From a checkpoint of a small transformer trained on Wikipedia: 326M tokens.
Each number is 128 + 32 x the weight over its row's rms, rounded and kept within 0 to 255. Layers, rows and columns count from 0. The size above them is the row's rms in percent of the matrix's.

# layer 5 MLP down (transposed), 768x192, rms 0.136, rows 390-458, columns 144-191
size [ 98  94 103  85 108 101 100 100  99 111 103  98 111 107 118  98 110  86 101  91  90  98  93 102  99 101  98  89 106 100 104  95  97  94 101 106 102  83  83  96  96  90 108  97 103  84  98 101 111  81  94 108 110 111 102 106 100  95 108 107  98 107  90 102 111 106  94 105 104]
[[108  76 136 179 147 141 118 147  63  80 152 165 174 107 121 127 143  50 154  77 206 133 111 137  99 160 133 132 117 136  97 181 131 187 151  56 133 123  81 177 115 155  95 145 152 167 163 164]
 [126 145 133 176 116 128 120 123 151  87 130 163 134 111 124 131 214 105 123 151 226 149 115 127 180 137 135 107 158 137  87 117 145 103 134 164 112 134 122 117 126 118 145 110  74  73 125 135]
 [120 111 130 112 152  79 158  77 186 170 122 129 135 121 169 107 150 116 147 159  96 124 151 111 131 107 133 149 113 144 167 201  91 121  98 127  75 159 109  50 138 105 102 159  94 136 160  96]
 [152 128 109 124 156 101 122 138 162 134 114  99  76 129 103 135 145 124 126 108 142 133 110 178 129 189 100 112 144 195 205 174 124 115 194 126 132 111 111 180 160 122 121 132 118 166 143 129]
 [104 135 131 127 155 184 116  84 133 200  77 127 184 144 139  94 107 155 141  88 140 128 128  95  68  81 127 153  92 130  78 165 113 116  87 132  61 163 136 109 145  90 119  80 150 108 166 129]
 [ 96 118 109  92  92 105 145 130 114  79 109 104 154 146  72 118 146 148  95 158  82 122 116 181 146 147 141 179 118 148 143 191 119 166 149 126 154 145 129  88 146 151 150 159 150 152 122 178]
 [140 168 164 111 105 170 157 106 150 143 125 162  96  81 135 107  68 127 128  91 129 137  80 123 110 151 170 106 173  81 129  78 129  99 133  94 136  67  85  96 116 108 124  91 107 178  94 118]
 [129 168 164 114 116  82 108 148 119  43 140 107 153 115 120 143 103 181 118 186 102 141  98 174 153 140 154  80  90 111 163  80 187 116 100 147 113 151 124 164 105 126 133 156 101 193 124 126]
 [204 130 151  79 117 160 156 116 128 182 146 121 117 144 171 197 119 118  86  57 132  94 118 173 124 135 160 187  76  75 131 155  95 141  70  76  75  83 142 144 109  75 146 175 106 171 127  96]
 [ 93 116 162  90 127  97 128 166 123 168 156 145 123 124 138 127 121 158 104  77 116 183 155 145 182 116 100 185 125 138 144 110 105 106 153 122 147 120 143  91 144 106 123  83 164 152  87  89]
 [ 92 153 119  68 161 108 129 130 126 171  54 117 158  98  94 176 165 163 106  95  96 103 129  81  93 129 100 159 121 143  80 111 112 141 129  62  80  99 157 110 108 138 211 154  93 167 162 122]
 [145  90 120 127 150 113 151 154 155 158 102 149 124  93 108 132 166 144 105 123  67 126 138  98 137 147 144 149  47 182 133 123 116  81 167 178 129 184 125 143  71 154  88 166  88 138 124 104]
 [ 67 163  85 131 158 149 161 161 129 123 150  99 116 119 125 132 106 133  64 123 167 140 171 166 117 154 120 127 127  32 141 160 135  93 133 126 140 152 102 110 149 126 138  68  95  78 112 142]
 [149 169 114  91 134 113 146 150 163 129 121 152  75  66 152  89 156  75 168 101 128  83 136 199 114 132  76 143 168 115 168 130  93 115 187 174 149  70 126 135 172 155  93 122 192 126 140 103]
 [126  99 118 177 132 126 157 115  75 107 127  92 143 172 121 104 174  53 162 148 139 109 138 145 103 144 162  53  96 144 148 164 156  97 101  77  77 155 127 137 150 169  91 130 156 179 178 116]
 [ 67  76 100 158 119  59 138 152  71 112  98  92 166 132 143 101 145  97 137 120 138 124 147 124 134 122  80  76 103 164 182 112 162  96  91  97 159 156 210 109 145 204 238 100 104 166 153 149]
 [128 107 187 190 100 132 107 158 131 159 145 133 140 149  77 192  96 138 140 148 108 105  74 159 101  88 105 175  97 127 122 161 117 146 124 102 114  95 190  53 173 134 132  70 133 128  75 132]
 [144 137 124 132 160  80 101 182 188 120 172  79 137 120 108 133  79 127 105  99 179 123 132 167 146  78 143 148 114 125 138 143 112 115 153  92  55 191 102 111 115 109 162  94 157  85 180 154]
 [115 117 122 144  61 100 159 185 130 145 115 148 163 120 128 130  93 193 147 147 138 114  87 105  96 112 137 123  78 123 107 146 112 196 133 124 184 121 132 179 106 202 142 220  98 197 138  89]
 [121 163 101 117 108 118 154 189  59 128 127  92 113 125 154 122 106 107 171 125 154 207 107 184 132 116 151 140 100 111 167 142 148 145 141 150 118 130 181 139 145 132 128 156  92 149 112 163]
 [ 72 115 128  83 116 104 113 112  99 170 125  97 159  88 113 114  84  87 144 137 136 125 122 151 167 138 146 151 127 124 148 181 105 166 142 120 140 113 122 123 152 127 131 172 137 117 192 117]
 [161 127  87 118 118 160 128 111 109  93 155 125 133 159 139 112 111  69  90 101  85 133 134 145  95 115 165 184 112 151 129 133 135  87  69 153 106 116 145  58 171 196 137 201 100 124 138 107]
 [166  98 108 150 194  78  63 118 120 162 149 136 205  92 134 140 116  56 131 175 142 118 125 125 137 193 151 166 107 156 133 123 157 125 127 110 108 160 112 119  84  68 109 134 123 155 118 153]
 [171 126  84 146 112 174 176 140 118 139  56 135  65 110 199 128 111  54 111 143 157 146 110 136 123 125 102  80 112 119 132  99 212 191  76 130 117 130  99 125 140 135  80 103 106 131 201 119]
 [147 148 101 104 143 136 100 157 229 109 180 160  89 128 164 137  61 114 116 171 122  81 115 101 111 110 110 120  79 101  94  39 153 116 119 146 138  97 149 111 108 103 133 149 134 154 128 151]
 [157 186 112  86 100 111 103 108 161 162 113 174 140  99 167 121 140  49 164 115 148 110 147 140  96 138 125 166  90 142 119  83 114 138 130 132 196 153 124 105  43 121 165 146 122  83 133 149]
 [130 107 118 134 153 165 195 185  53 109  86 156 152 138  89 175 122 140 104 106 161 107 110 121 162 129  88 160 166 170 105 192 178 141 162 117 119 194 149 125 150 145  96 120  95 175  61  70]
 [136 154 188 130 127 101 141  73 164 130 204 106 141  88 143 203 115 137  46 147 142 149 118 180 147 171 139 139 127 131 104  88 165 131 135 168  98 167 115 104 115 128 113 143 180 155 144 179]
 [113  99 138  90 138 137  74 136  66 124 169 144 157 128 152 111 179 191 125  83 120 179  91 150 171 202 144 164  76 115 118  62 121 126 152 129 139 183 116 165 115 133 150 150 151 120 157  82]
 [125 124 162 131 135  82 126  45 136  75 111 104 124 155 106 195 222 153 135 164 140 116 105 132 144 132 170 148 117 134 145 101 114 110 124 127 155  94 134 131 175 119 119 121 177 144  97 144]
 [124  78 131 120  97 137  42 162 142 171 122 152 161  82 142  89 166 193 144 158 115 145 154 129 141 119 143 146  77 151 142 184 198 119 145  73 157 133  71 199  91 159 189 167 114  96 122 154]
 [161 204 178  95 161 166 185 199 161 115 142 102 125 126 141 161  55  85 132 121  53 101 159 122  81 140 163 135 183  97 206 120 147 143 121 123 166 140  66 125 117 123 116 142 161  79 167 116]
 [123 142  69 107 137 102 152 122 128 130 119 143 188 160 125  93  90 139 164 126 143 158 139 106  96 144 112 129 107  51  68 110 124 145 179 147 115 170 105 143  82 112 132 114 125 181 165 163]
 [132 179 161 111 133 118 130 144 157 146 100 144 160  49 154 173 179 129  95 210 163 158 152  74 138 110 152 152  82 133  64 137 163 171 127 192 165  77 103 109 107  98 172 123 125 139 180 175]
 [153 118  91 122 111 116 144 125 172 109  96 132 136 124 152 170  44 105  95 170 146 137  47 186 179  93 135 118 123 137 127 111 100 101 183 151 112 184 119 142 147  94 114 185 130 164 153 149]
 [ 83 159 194 124 125 130 143  99 159 141 149 106 138 102 137 112 161 115 119 122  87 154 146 147  86 142 187 162 126 173 139  75 123  97 165 161 153 178 110 147 144  90 134 105 106 121  88 115]
 [ 58  94  98  83 200  96 167 101  98 101 131 169 139 109 129 115 102 133 107 115 146 123 207  95 148 119 122 155 168  81 154 121 113 133 122  99 160 174 153 168 103 157  47 109 135 144  89 143]
 [122 134 124 157 124 129 117  75  90 116  74 172  65 155 127 163  99 134 118 170 116 104 111  95 155  71 166 114 118 100 165 153  85 158 130 113  83 162 115 142 172 152 118 122  95 124  96 118]
 [169 135 135 144 125 127  42 117 124 101  62  84  97 118 195 148 107 101 109 130 125 133  83 114 154 164  95 136 138 140  85  97 147 167 144 127 104 138 167  25 177 165  82 136 113 145 137 153]
 [110  76 112 151 120 148 108  89 167  73 126 138 109 126 100  63 158 133 129  98 115  64 194 140 100  88 137 142  81 127 176 156 160  88 135 117 175 132 124 134 151 153 114 149  92 119 133 127]
 [114 181  76  63 150 116  73 126 103 131  99 174 123  95 111 170 113 156 176 107 166 103 126 105 135  64 154 148 122 114 126 123 121 151  71 138 139 165 105  93 146 180 135 138 166 126  98  98]
 [ 92 146 133 142 134  98  99 129 145 173 105  71 118 247 130 121 145 150 130  99 145 136  97 122 109 180 211 201 116 123 162 120 127 142 135  98  95 109  64 133  97  94  86 150 157 176 149 148]
 [125 112 123 179 168  98 111 134 123  97 130 164  97 102 102 204 162 116 100 149 157 137 165  75 138 209 118 156 150 188 136 106  72 171 113 186 142 140 130  87 109 129 123 109 122 147 125 121]
 [105 172 142 124 103 154  84 143  77 106 125 100 115 121 148  99 143 132 111 108 107 177 105  95  69 118  57 133 173 152 100 163 130 120 144 153 105 173 118  85 121 169 129  94 145 138 118  45]
 [120 139 170 123 145 142 109  53 152  81 105  67  91 131 131 109  78 142  97 117  98  69 125 116 156 151 112 141 116 125  97 155  80 118 173 178 157  89 106 113  77 108 158 101 156 166 114 171]
 [169 165 141 132 187 108 140 101 176 109 113  63 195  93 126 110  92 115  76 155 162 126 133 202 124 129 118 183  91 152 136 211 162  92 145 108 145 122 105 180 128  49 124 187 155 146  99 122]
 [117 133 144  95  94 112 123 162 102 103 100 103 168 116  93 142 166 107 121 168 136 111 102 152 101  98 131 115 211 197 136 156 148 133  74 105 110  83 126  99 149 144 108 107  76  81 150 148]
 [157  53 162  95 129  92 151  74 193 158 142  78 106  91 196 117 190 150  94 189 144 142  89  86 133 161 133 110 151 116 192 112  88 137 181 111  78  99 145 136 157 136 107 127 129 153 124 109]
 [143 141 112 148 107 126 120 156 115  96 170  99 184 177 118 127 111 128 181  62 147 118 137 123 143 110 133 114  70 145 182 190 122 140 184  89 110  98 138 126 107 109 102 134 191  80 120 160]
 [129 122  93 163 141 120 143 137 164 151 150 127 127 213 168  99 103 149 191  52 107 108  83 164 133 153 195 116 130 154 110 156 147 103 119 108 148 178 192 155 102 153 126 136  97  67 143 199]
 [ 92 118 164 144  96  80 134 145 180 137  89 112 103 100 135  87 116 135 170 149 112 162 137 109 102 121  59 148 151 121  99  32 118  89 143 142 214 151 168 113  85 161 160 105 142  88 138 138]
 [137 126 112 124 159 173  77 155 106  91  21 162 126 138 175  98 111 111 121  32  88  77 131  94 134 118 133 185 106 140 133 159 160 111 147 201 181  93 120  94 110 190 136  78 131 121  99 163]
 [120 149 119 135 126 152 112 216 160 139  52 146 110  77 121 151 139 159  74 194 117 180 135 127  87 108 134 117 114 123 148 139 121  95 136 126 132 109  98 110 161 168 110 122 166 167 139 149]
 [162 120 161 186  53  84 136 111 147 160 122 115 129 105 108 112 129  94 165 139  97 113 143 169 192  58 169 112 124 128 141  96  86 151 115 125 114 146 135 148 111 109 127 148 136 132  92  70]
 [142 133  34 132 155 148 118 167 129 111 158 109 146 130 152 128 176 177 131 154 115  81 140 186 173 146  76  92 142 143 129 100 185 138 143 151 201 125 188 156 173 113 160 153  88  99 141  78]
 [ 90 122 141 139 201 143 140 128  96 137 182 114 112 130 136  84 128  95 144 160 105 151 107 183 140 118 127  77 178 131 161 129 141 113 154  98 204 131  76 140 186 183 136 121 104 112 143 119]
 [134 146 157 125 134 109 152  77 109 166 160 121 111 157 186 164  71 133 142 149 102 156 185 115 117  92 111 121 153 166 159 154 150 103 198 163  35 161  85 161 138 152 135  76 127 104  79 135]
 [157 143  88 138 186 132 170  75 139 125 104 160  73 123 112 140 169  84  95 178 146  68 154 125 126  86 103 114 147 153 143 136 129 154 113 130 132 102 147 149 111 199 150 112 111 152 142 108]
 [ 78 194 121 134 145  63  87  93 181 115 154 145 189 165 147 131 137 130  82 145 151 110  75 142 154 149  99  91 107 137 157  85 125  58 101  78 124 166 208  84 125 112 118 125 102  97 127  95]
 [109 151 145 108 110  52  59 136 159 112 112 128 175  72  69 146 110 207  95 107  77 124 184 124 166  98  82  87 126 116 122 115 122 132 182 150 104  98 114 113 163 151  64 170 147 139 151 135]
 [151 101 185 119 138 124  77 158 124 135 113  99 140 140 150 160 138  90 126 122 153 113 108  99 108 158 119 126  40 148 134 103 146 149  59  95 108 112 184 132  99  66 121 127 127 141 166 143]
 [111 145 176 147  81 135 131 122 175 172 128 130 101 132 148 102 136 109 114 107 174 168  79 181 201 111  99 112 114  72 123 155  98  49 124 163 130  93  98 119 117  62  87 142 174 114 130 169]
 [137  83 101 190  94 141 181  58 119 132 119 187 168 146 157  70 144 153 150  68 159 133 135 161 151  69 144 155 136  91 118 114 132 131 185 163  82  77 170  99  98 179 120 135 213 135 123  97]
 [167 109 119 152  95 120 104 179 150 145 193 120 148  95  54  72 137 144 128 121 117 100 134 115 119 145 140 193 112  98 121 109 147 117 162 202 129 156  83 152  64 172 107 128 168 158 146 131]
 [113 166 158 105 106 106 166 157  98 174 176 106  94 153 132  91 114  96 127 110 126 127 103 108  68 143 141 115 136 191 155 127 176 108 178 127 117 116  76 128  99  84  68 182 129 146 147 102]
 [104 107  39 122  70 113 117 161 134 126 141 150 157 107 107 132 120 202 161 119 129 115 130 113 128 114 138  65 100 123 124 105 121 100 100 100 108 130  76 139  98 115 165 134 115  69 137 132]
 [135 130  93  95 165 124 133 160 150 157 162 170 162 113 123 129 131 110 101 130 160  85 175 121 126  65 112 133 130 198 108 127 150 124 134 176 104  47 133 178  94 161 103 134 132 162 167 180]
 [165 112 125 110 153 206 161 127 120 106 117  91 107 120 109 107 104  96 128 135 166  99  94 130 139 199 128  70 171 149 117 134 129 195 102 122 105 134 138 156 103  87  83 163 130  90 181 125]
 [147  92 132 135 227 135 147  87 119 105 128  89 101 128  37 101 148  82 134 128  85 133 137 102 137 133  90 140 106 153  73  96 154 121  99 162  86 157 138 120 128 105 128 119 156 178 130  87]]
# layer 5 MLP up, 768x192, rms 0.266, rows 391-459, columns 144-191
size [ 88 103  84 104 102 108  96 101 115 103  99 103 105 121  98 114  77 114  91  90  91  93 100 104 106 102  92 107 102 109  93  99  93 103 109 104  79  73  97  96  85 112  98  99  78 103 102 106  75  95 101 108 108 101 108  92  97 110 101 107 111  92 103 106 109  93 110 102 110]
[[167 114 104 149 145 137 169 133 131 128  93 226  73 130 115 101 104 103 159 161 213 114 140 125 105  64 138 104 159 152 104 110 133  64 136 147 137  85 114 177  98 110 159 128 144 158  87 150]
 [160 170 113 115 170  61 150 105 151 133  80 123 106 134 122  76 211 114 122 145  83  88 184  94 144 106 131 152 157 118  97 110 101 123 121 171 121 175 114 152 189 139 126 171  91 148  72  99]
 [107  99 108 117 148 135 139 133 161 188 168  99 157 156 208 107 132 151  99 148  90 116 101 154 131 120 138 153 157 126 103  83 104 133 107 126 152 117 159 171  78 130  92 118 147 133 150 141]
 [109  94 110  62 107 143 109  97 122 125 110 200 140 130 124 147 131  58 160 123 111  69 166  82  82 154 187 103  51 121 103  91 114 197 111  93 129 168 191 154 144 111 115 155  56 174 151  92]
 [173 140 142 110 148 111 122 107 173 107  71 131 107 166  73 104 156  99 105 177 148 161  79 154 130 151 153 106 123 110 125 135 137 137 147 159 161  82 125 181 119  74 187 125 147 110 183 177]
 [120 131 127 163  96 140 113 120 155 204 124  78 111 127 133 148 162 113 109 134 140  96 156 134  61 171 130  83 175  83 140  79 147 141 115 172  92 193 150 124 103 132 171 159 163 102 125 135]
 [153 123 123 126  73  56  81 165  82 103 130 129 169 100 151 154 131 122 106 104 122 149 127  56 128 189 111 225 102  87  83  87  89 100 169  98 112 145 136 129  52  99 130 163 153 164 151 127]
 [132 118 179  38 126 121 153 155 181 147 164 110 145 127 163 123 181 117  97 130  41 192 130 112 119  98 105 114 152 103 155  93 131 130 111 118 134 124 106 110  56  64 123 175 139 121 107  84]
 [139 135 116 104 169 129 140 130  47 200  98 109 170 123 115 182 113 154 124 123  89 189  95 157 155 140 114 130  82 151 138 100 155 132 194 162 159 142 155 121 125 152  89 110 105 114 119 108]
 [171 121 134  59 141 187 136 104 115 133 131 145 110 144 104 182 151 121 109 150 122  90 161  99 111 113  92 110 138 124 162 141 162 163 169 190 129 115 120  77 132 132 147 122  78 128 154 149]
 [193 136 125 181 211 107 135 107 101 138 171 138 137 142  68 156 175  71 107 128 118 172 114 165  58 163  46 171 169 104 163 104 109 193 143  68 127 149 122  79 142 151 146 129  99 137 163 122]
 [204 129  96  87 139 156 189 183  81 134 133 116  91 103 104 162  69 118 115 122 186  88 125 136 119 177 153  59 136  66 121 108 148  97 139 133 120 132 122 171  85 143 146 106 132 143 108 151]
 [ 86 129 150 133 140 131 118 181 107 108 102 134 106 139 108 185 146 178 123 112 111 110 156 125 121  58  98 160 195 139 173 120 120 132 140 171 183 119 196 202 156 107  85 168 134 174  97 138]
 [155 109 119 104 165 123 100 125  58 125  97  91 177 152 131 105 149 140 148 163 113 127 116 120 123  88  85 135 188 196 153 143 149 116 117 144 140  89 170  75 170 115 206 137 159 111 121 168]
 [131 113 167 162  98  90 163 109  50 129  99 136 110  99 133 141 120  91 141 141  98  80 104  99 153 178 157 138 139 127 194  85 115  81 168 165 150 167 165 150 129 143 120 104 173 136 143 117]
 [155  96 162 171 134 122 153 146 128 170 107 104 156 104 170 170 123  86  87 131 145 168 134 174 156 145 129 117 117 189 175 172 121 106 203  81 133 106 153 181 108 171 155 185 162  92 112 105]
 [164 100 131 112 158 181 137 145 169  98  77 123  54 153 125 149 137 100 190 170 169 104 100 153 119  41 125 175 123 152 103  92 110 120 101 134 120 109  88 166  95 140 130 113 127 185  65 157]
 [156 111  97 150 151 155 114  71 132 116  95 109 166 126 156 158  65 161 169 117 103 134  94  96 126  94 135 154 139 135 129 115 178 122 158 133 135 103  97  84 161 144 131  34 121 122 108 155]
 [ 85 126  99  94  95 165 147 101 128  88  94 141  76 123 116 125 120 125 177 149 155  29 132  67 141  92 171 148 136 119 157  86 129 153 111 143 177 148 142 118  75  92 139  80 138 135 108 101]
 [134 123  98  81 110 120 170 129 180 129 110  92 143  98 176 118 133 162 106 152 100 114 102 133 201 182  98 110 137 177 114 153 121 112 159 117  80 103 116 162 111 135 101 182  75 114 121 136]
 [154  64 189 128 173 109 173 111  97  68 137 107 121 134 103 112 107 126 179 158  93 106 144 102 121  99 170 130 175 144 101  94 167 136 114 158 113 135 118 110 123 129 135  88  88 125 104 105]
 [ 82 111 104 126  99 157 152 119 121  55  74 180 108 160 101  65 140 160 100 149 152 114 149 131 103 109  98 146 120  91  88  73 128 133 126 147 158 172 124 137 203 149 119 176  51 133  93 105]
 [132 166  92 147 130 141 135 131  70 117 121 125 113 120 127 120 128 146 135 123 142 145 114 138 119 161 124 126 146 143 166 148 168 211  81 183 116 117 148 144  89  95 128 113  69 142 126  98]
 [164 115 139 181 113 117 142 109 121 125 127 129 134 195 117 179 165 154  87 120 127 159 157  61  86  65 104 129 145  93 114 124 107 115 127 185 177 155 102 148 114 104  95 105 109  65 126 157]
 [ 91 143 134 119 138 129 162 138 134  97  75 121 111 105 137  75 132 113 134 144 116 131 161 139 154  70 122 108 109 112 171 103 114 146  97  69 194 100 112 201 142 128 135  96 134 191 134 147]
 [150 146 141  63 123 105 120 133  90 121  70 159 127 151 111 117 130 136 143 121 125 116 160 113 180 160 148 102 136 131 142 130 135 117 193 129 199 161  94 152 129 198 209  92  96 141 124  84]
 [107 177 138 196 126  87 160 166 111 156  94 159 112 127 148 130 187 100 149 103 105 117 131  83 116 117 113 123 197 174 111 109 175 125  92 127 151 140 129 119 109 158 142 159 112 120 109  93]
 [122 133 112  52  61 154 157  87  45 114 114 162 114 115  60 143  46 160 171 147 128 127 111 107 129 161 148  79 107  98 190 208 111 151 145 168  93 135 127  84 120 108  99 118 186 174 125 117]
 [163 100  81 114 184 131 143 127 137 122 115 108 107 183 137  87 170 151 119 145 100 165  96 146  90  96  99 101 156 144 121 103 115 125 182  99 133 106 120  94 110  71 139 158 150 176  93 126]
 [160 111 118 108 129  86 125  49 104 148  79 116 163 140 100 140  93 110 137 153 123 104  96 212 102 129 136 177  82 148 132 111 198 131  90 132  83  95  99  97 155 103 126 115 134 119 141 157]
 [151 159 172 135 125 158 156 123  59 100 152 124 113 168 143 133  86 158 175 109 102 130  87 129 140  62 149 177 137  85 107  61 154 119 151 154 150 164 146  79 113  84 132 131 107 108  73 119]
 [179 131 108 138 123 121  98 133  72 174  96 127  91  97 107  98 126 183 128 101  95 152 115 164 124 160 120 103  93 113 142 163 118 125 154 129 149 112 130 112 140 131 109 167 124 169 130 121]
 [151 131 136  63 115 130 171 156  82 180 147 168  46 118 135  84 129 115 175 113 117  88 124 180 154 139 151 121  90 115 133 135 150 127 148  70  97  67 163 138 105 166  85 146 134 153 168 108]
 [104 106  76 150 129 138 102  53 146 102 118 134 133 115 140  81 165 148 145  61 140 122 115 171  95 110  94 124 131 156  84 161 131 129 123 139 101 141  62 173 154 108 170 126 151 100 152 131]
 [155 120 123 113 150 172 102 131 138  70 160 109 120 106 102 124 158  94 133  72 128 200 101 129  92 158 137 141 141 104 102 138  83  81 158 114 108 146 133 129 145 106  83 129 123 155 109 165]
 [171 102 102  74 158 143 101  88 132 126  57 121 122 161 103  97 167 124 152  81  97 147 109 140 103 119 132 114 111 159 114 117 148 183  67  96  97 109 152 156 152 158 180 168 193 113 142 112]
 [146  84 150 108 119 101 117  71  92 149 161 151 190 171 160 153 177  86 124 141 113  78 139 137 146 138 138 181 134 131 124 163 134 107 160 146 175 174 106  95 169 165 172 115 110  93  63 116]
 [163 153 150 112 122 125 146 120 153  92  91 126 139 120 115 161 157 110  65 205 102 196 100  90 175 197 113 142 138 113 112 123  93 103  81 134 107 118 108 163  89 108 123 201  24 143 118 154]
 [190 173 146 148  86 105 172 106  99 101  84 112 192 120  99 176  92 165 116 141 156 124 171 212 201 118  97 117 159  93  94 113 151 143  89 130 139  99 112 134 129 144 146 152 177 122 117 137]
 [212 128 124 156 191 131  96  96  81 162 149 110 133 110 128 148 104 168 113 147  73 102  97 146 110 138 159 150 191 177 143 117  99 104 134 107 112  96 169 163 191 146 130 105  83 111 154  98]
 [122 111 104  98 129 133 211 130 184 106 108 117 100 146 127  93 124 153 154  76  86 110 172 129 143 157 171 171 133 146  85  91 145 114 118 114 110 174 196 107 134 127 104 105  86 109  96 189]
 [225 155 147 150  68 146 143  62 104  86  83 195 120 120 117  59 120 155  87  98  99 100 120 130 173  93  96 131 130 110 139  86 106  77 114 163  93 154 131 109 107 124 106 116 131 149 141 142]
 [105  79  96 188 111 122 120 178 134 124  84 138 110  97 144 117 172 134 134 109 119 144 176 137 153 142 172 163 166 134 101 128  72 158 131 132 109 176 122 106 115  78  98 130 130 127 107 132]
 [122 170 121 107 160 184  96 112 145  90 152 124 119 156  91 139 100 183 154 111  81 184  77 125  52 145 113 124 125 170 107 101 166 138 103 172 134 116 115 127 128 158 137 145 100 126 120  82]
 [102 110 116 142 130  67 115 104 174 145 153 122 129 134 164 137 149 126 152 110  99 163 159 101 135 153 178 110 205 171 124  83 112 111 102 147 158 119  89 145 153 143 118 135 114  82 128 122]
 [138 105 121 143  61  91 121 124 134 141 137 135 140 175 136 102 176 137 111  80 109 102 140 108 126 134 151 188 110 138 122 110 143 183  72 153 145 156  94 181 100 184 137 168  93 127 131  61]
 [167 128 127 139 126 156  98 164 152 134  89 140 179 152 176  71 102 140 112 148  85 135 157  99 108 128 106 139 174 151 116 129 139 172 114 173 119 146 115 137 102 167 119 175 154  76 127 185]
 [141 108 112 122 117 132  70 123 103 116 170 160 138 178 101 107  98 148 149 115 165 141 116 120 129 134 105 131 175 109 126 141 100  87 133 125 135 126 128 113  76 163 158 192 158 130  99 146]
 [132  88 115 126 132 155 122  78 124 149 164 105 155  96 147 150 171 136 104 168 131 113 149 100 150 127  83 165 121 203  90  98  94  80 155 114 157 118 147 112 165 122 115 169 109 128 108 143]
 [ 99  90  92 107  93 130 135  82 158 111  95 195 141 147 142 152  90 133 125 117  85 177 131 155  82 151 122 175 152  75 122 203 111 142 148 118 118 108 175 142  87 206  98 171 127 129   7 164]
 [160 112 120 101 146 190 116 122 112 147 123 121 162 125  91 149 164 172 165 146 102  82 130 167 127  92 143 136 107 140 122  88 114 138 146 168 137 114 171 167 124 135 138  89 150 139  78 124]
 [178 156 142 119 114  86  93 188 192 115  64 118  69 125  48  53  98 151 121 156 114 136 122 130 154 149 146 106 159  59 150 147 174 104 135 188 127 142 121  83 116 110 160 155 118 148  95 158]
 [160 118 106 149 120 152 142  81 121  72 104 123  64 118 105 148 128  89 159 126  69  91 154 121 137 168  74 114 100 139 147  84 135 147 122 121 146 164 170  93  95 127  99  90  91 119 139 122]
 [144 120 156  59 132 140 107 148 124 152 134  64  92 124 125  80 112 153 129 116 139  77 124 121 133 166 140  51 125 158 184 126 145  85 172 142 121 130 149 141 163 134 105 107 100 144 107 154]
 [ 74 108 167 121 116 168 136 155 106  74 101  94 114 192 115  99  91 165 135  94  56  71 178 104 145 166  64 146 131 154 109  80 125 141 144 123 132  70 131 128 127 108  91 163  98 133  92 149]
 [165 146 117 153 138 108 159 149  73  94 180 129  74 149  91  93 122 121 135 127 147 134 124 136  82 106  90 130 156 122 115  94  92 164 156 168 125 191 134 128 109 124 125 150 198 140  41 173]
 [178 151 123 125 123  71 110 118 133  79 173  99 142 184 112 104 149 179  96 140 151 159 110 120 132 167 113  50 144 113  79 105 120 121 127 129  92  61 132 146 126 109 145 109 132 143 111 158]
 [187 126 141 115 158 145 155 130 131 123 115 107 122  82 126 110 125 130 135 145 102 178 155 174 149 103 123  98 116 125 132 121  70 135 115 130 156 113 141 118 130 109  86  99 105 165 105 179]
 [144 184 111  81  99 154  81 179 136 100 113 106 112 100 196 147 124 142 159 133  88 173 116 112  80 140 128  91 137 195  88 118 176 135 156 153 123  65 130 109 126  44  66 168 136 110 131 168]
 [150  88  58 137  45 113 139 147 109 194 131 106 125 154 115 137  90  78  86 189  75 142 143 130 152 134 144 133 181 132 143  85  94 149 140 130 147 117 137 120 138 133 119 130 143 143  99 107]
 [111 158 180 111 163  88 117 132 147 118 160 119 140  97 107  85 108  95  99 145 134 117 135 129 112 169 159  98  82  66 100 109  99  84 153 128 184  96 111 134 153 102 152  95 121 142 142 154]
 [147 148 163 122  86 155 132 184 100  80 120 154 130 118 147 138 112 171 119 145  89 150 107 116 168  75 132 153 110 134 130  44 163  88 183 141 136 184 166  69 170  88 127 115 117 115  95 136]
 [144 129 131 136  60 117 130 132 150 165  99 176 129 149 144  54 116 108 136 121 138 122 102 110 136  93 183 123 141 207 153 130 126 157 101 154 132 205 169 140 131 151 113 107 182 130 170 118]
 [111  94 157  65  74 146 125 122  61 100 125 141  75 191 102  99 200 185 138 139  60 118 151 112 113 126  43 116  47 175 127  87 110 143 175 147 118 133 105 104 164  75 105 156 143 158 124 113]
 [ 95 170 107 125 167 156 103 108 118 142 145 102  95 182  79 169  74 164  98 153 134 145 131  67 141 147 122 194  93 134 125 128 140 131 104 177 162  69 115 159 131 117 171 132 241 151 119 149]
 [110 150 191 171 212  71 192 161 186  78 147 168 161 142  69  98 151 124 128  84 159 157 151  91 107  95 132 109 119 102 153 121 126 114 130 146 117 152 114 109 165 161 118  80 120 129  90 189]
 [150 147 105 112  55  91 119 124 145 128 150 149 157 151 103  89 175 162 141 132  70 146 101 105 106 120 127 113 178 115 154 132 107 118  84 145 191 144  78 136 141 190 122 114 129 107 106 175]
 [114 101 133 177 142  48 161  65 148 113 151 124 120 145 150 129  86  89 141  97 150  83  92 153  91 141 175 175  95 105 165 148 106 137 135 145 116 140 156 112 155 111 150 122 115 161 169 103]
 [ 99 173 132 136 151 143 109  38 102  80 139  97 129 116 122 163 126 114 123 139 194 141  43 134  66 115 125 103 157 192 109 120 134 129  85 139 204 141 152 170  99 159  72 144 149  98 154 124]]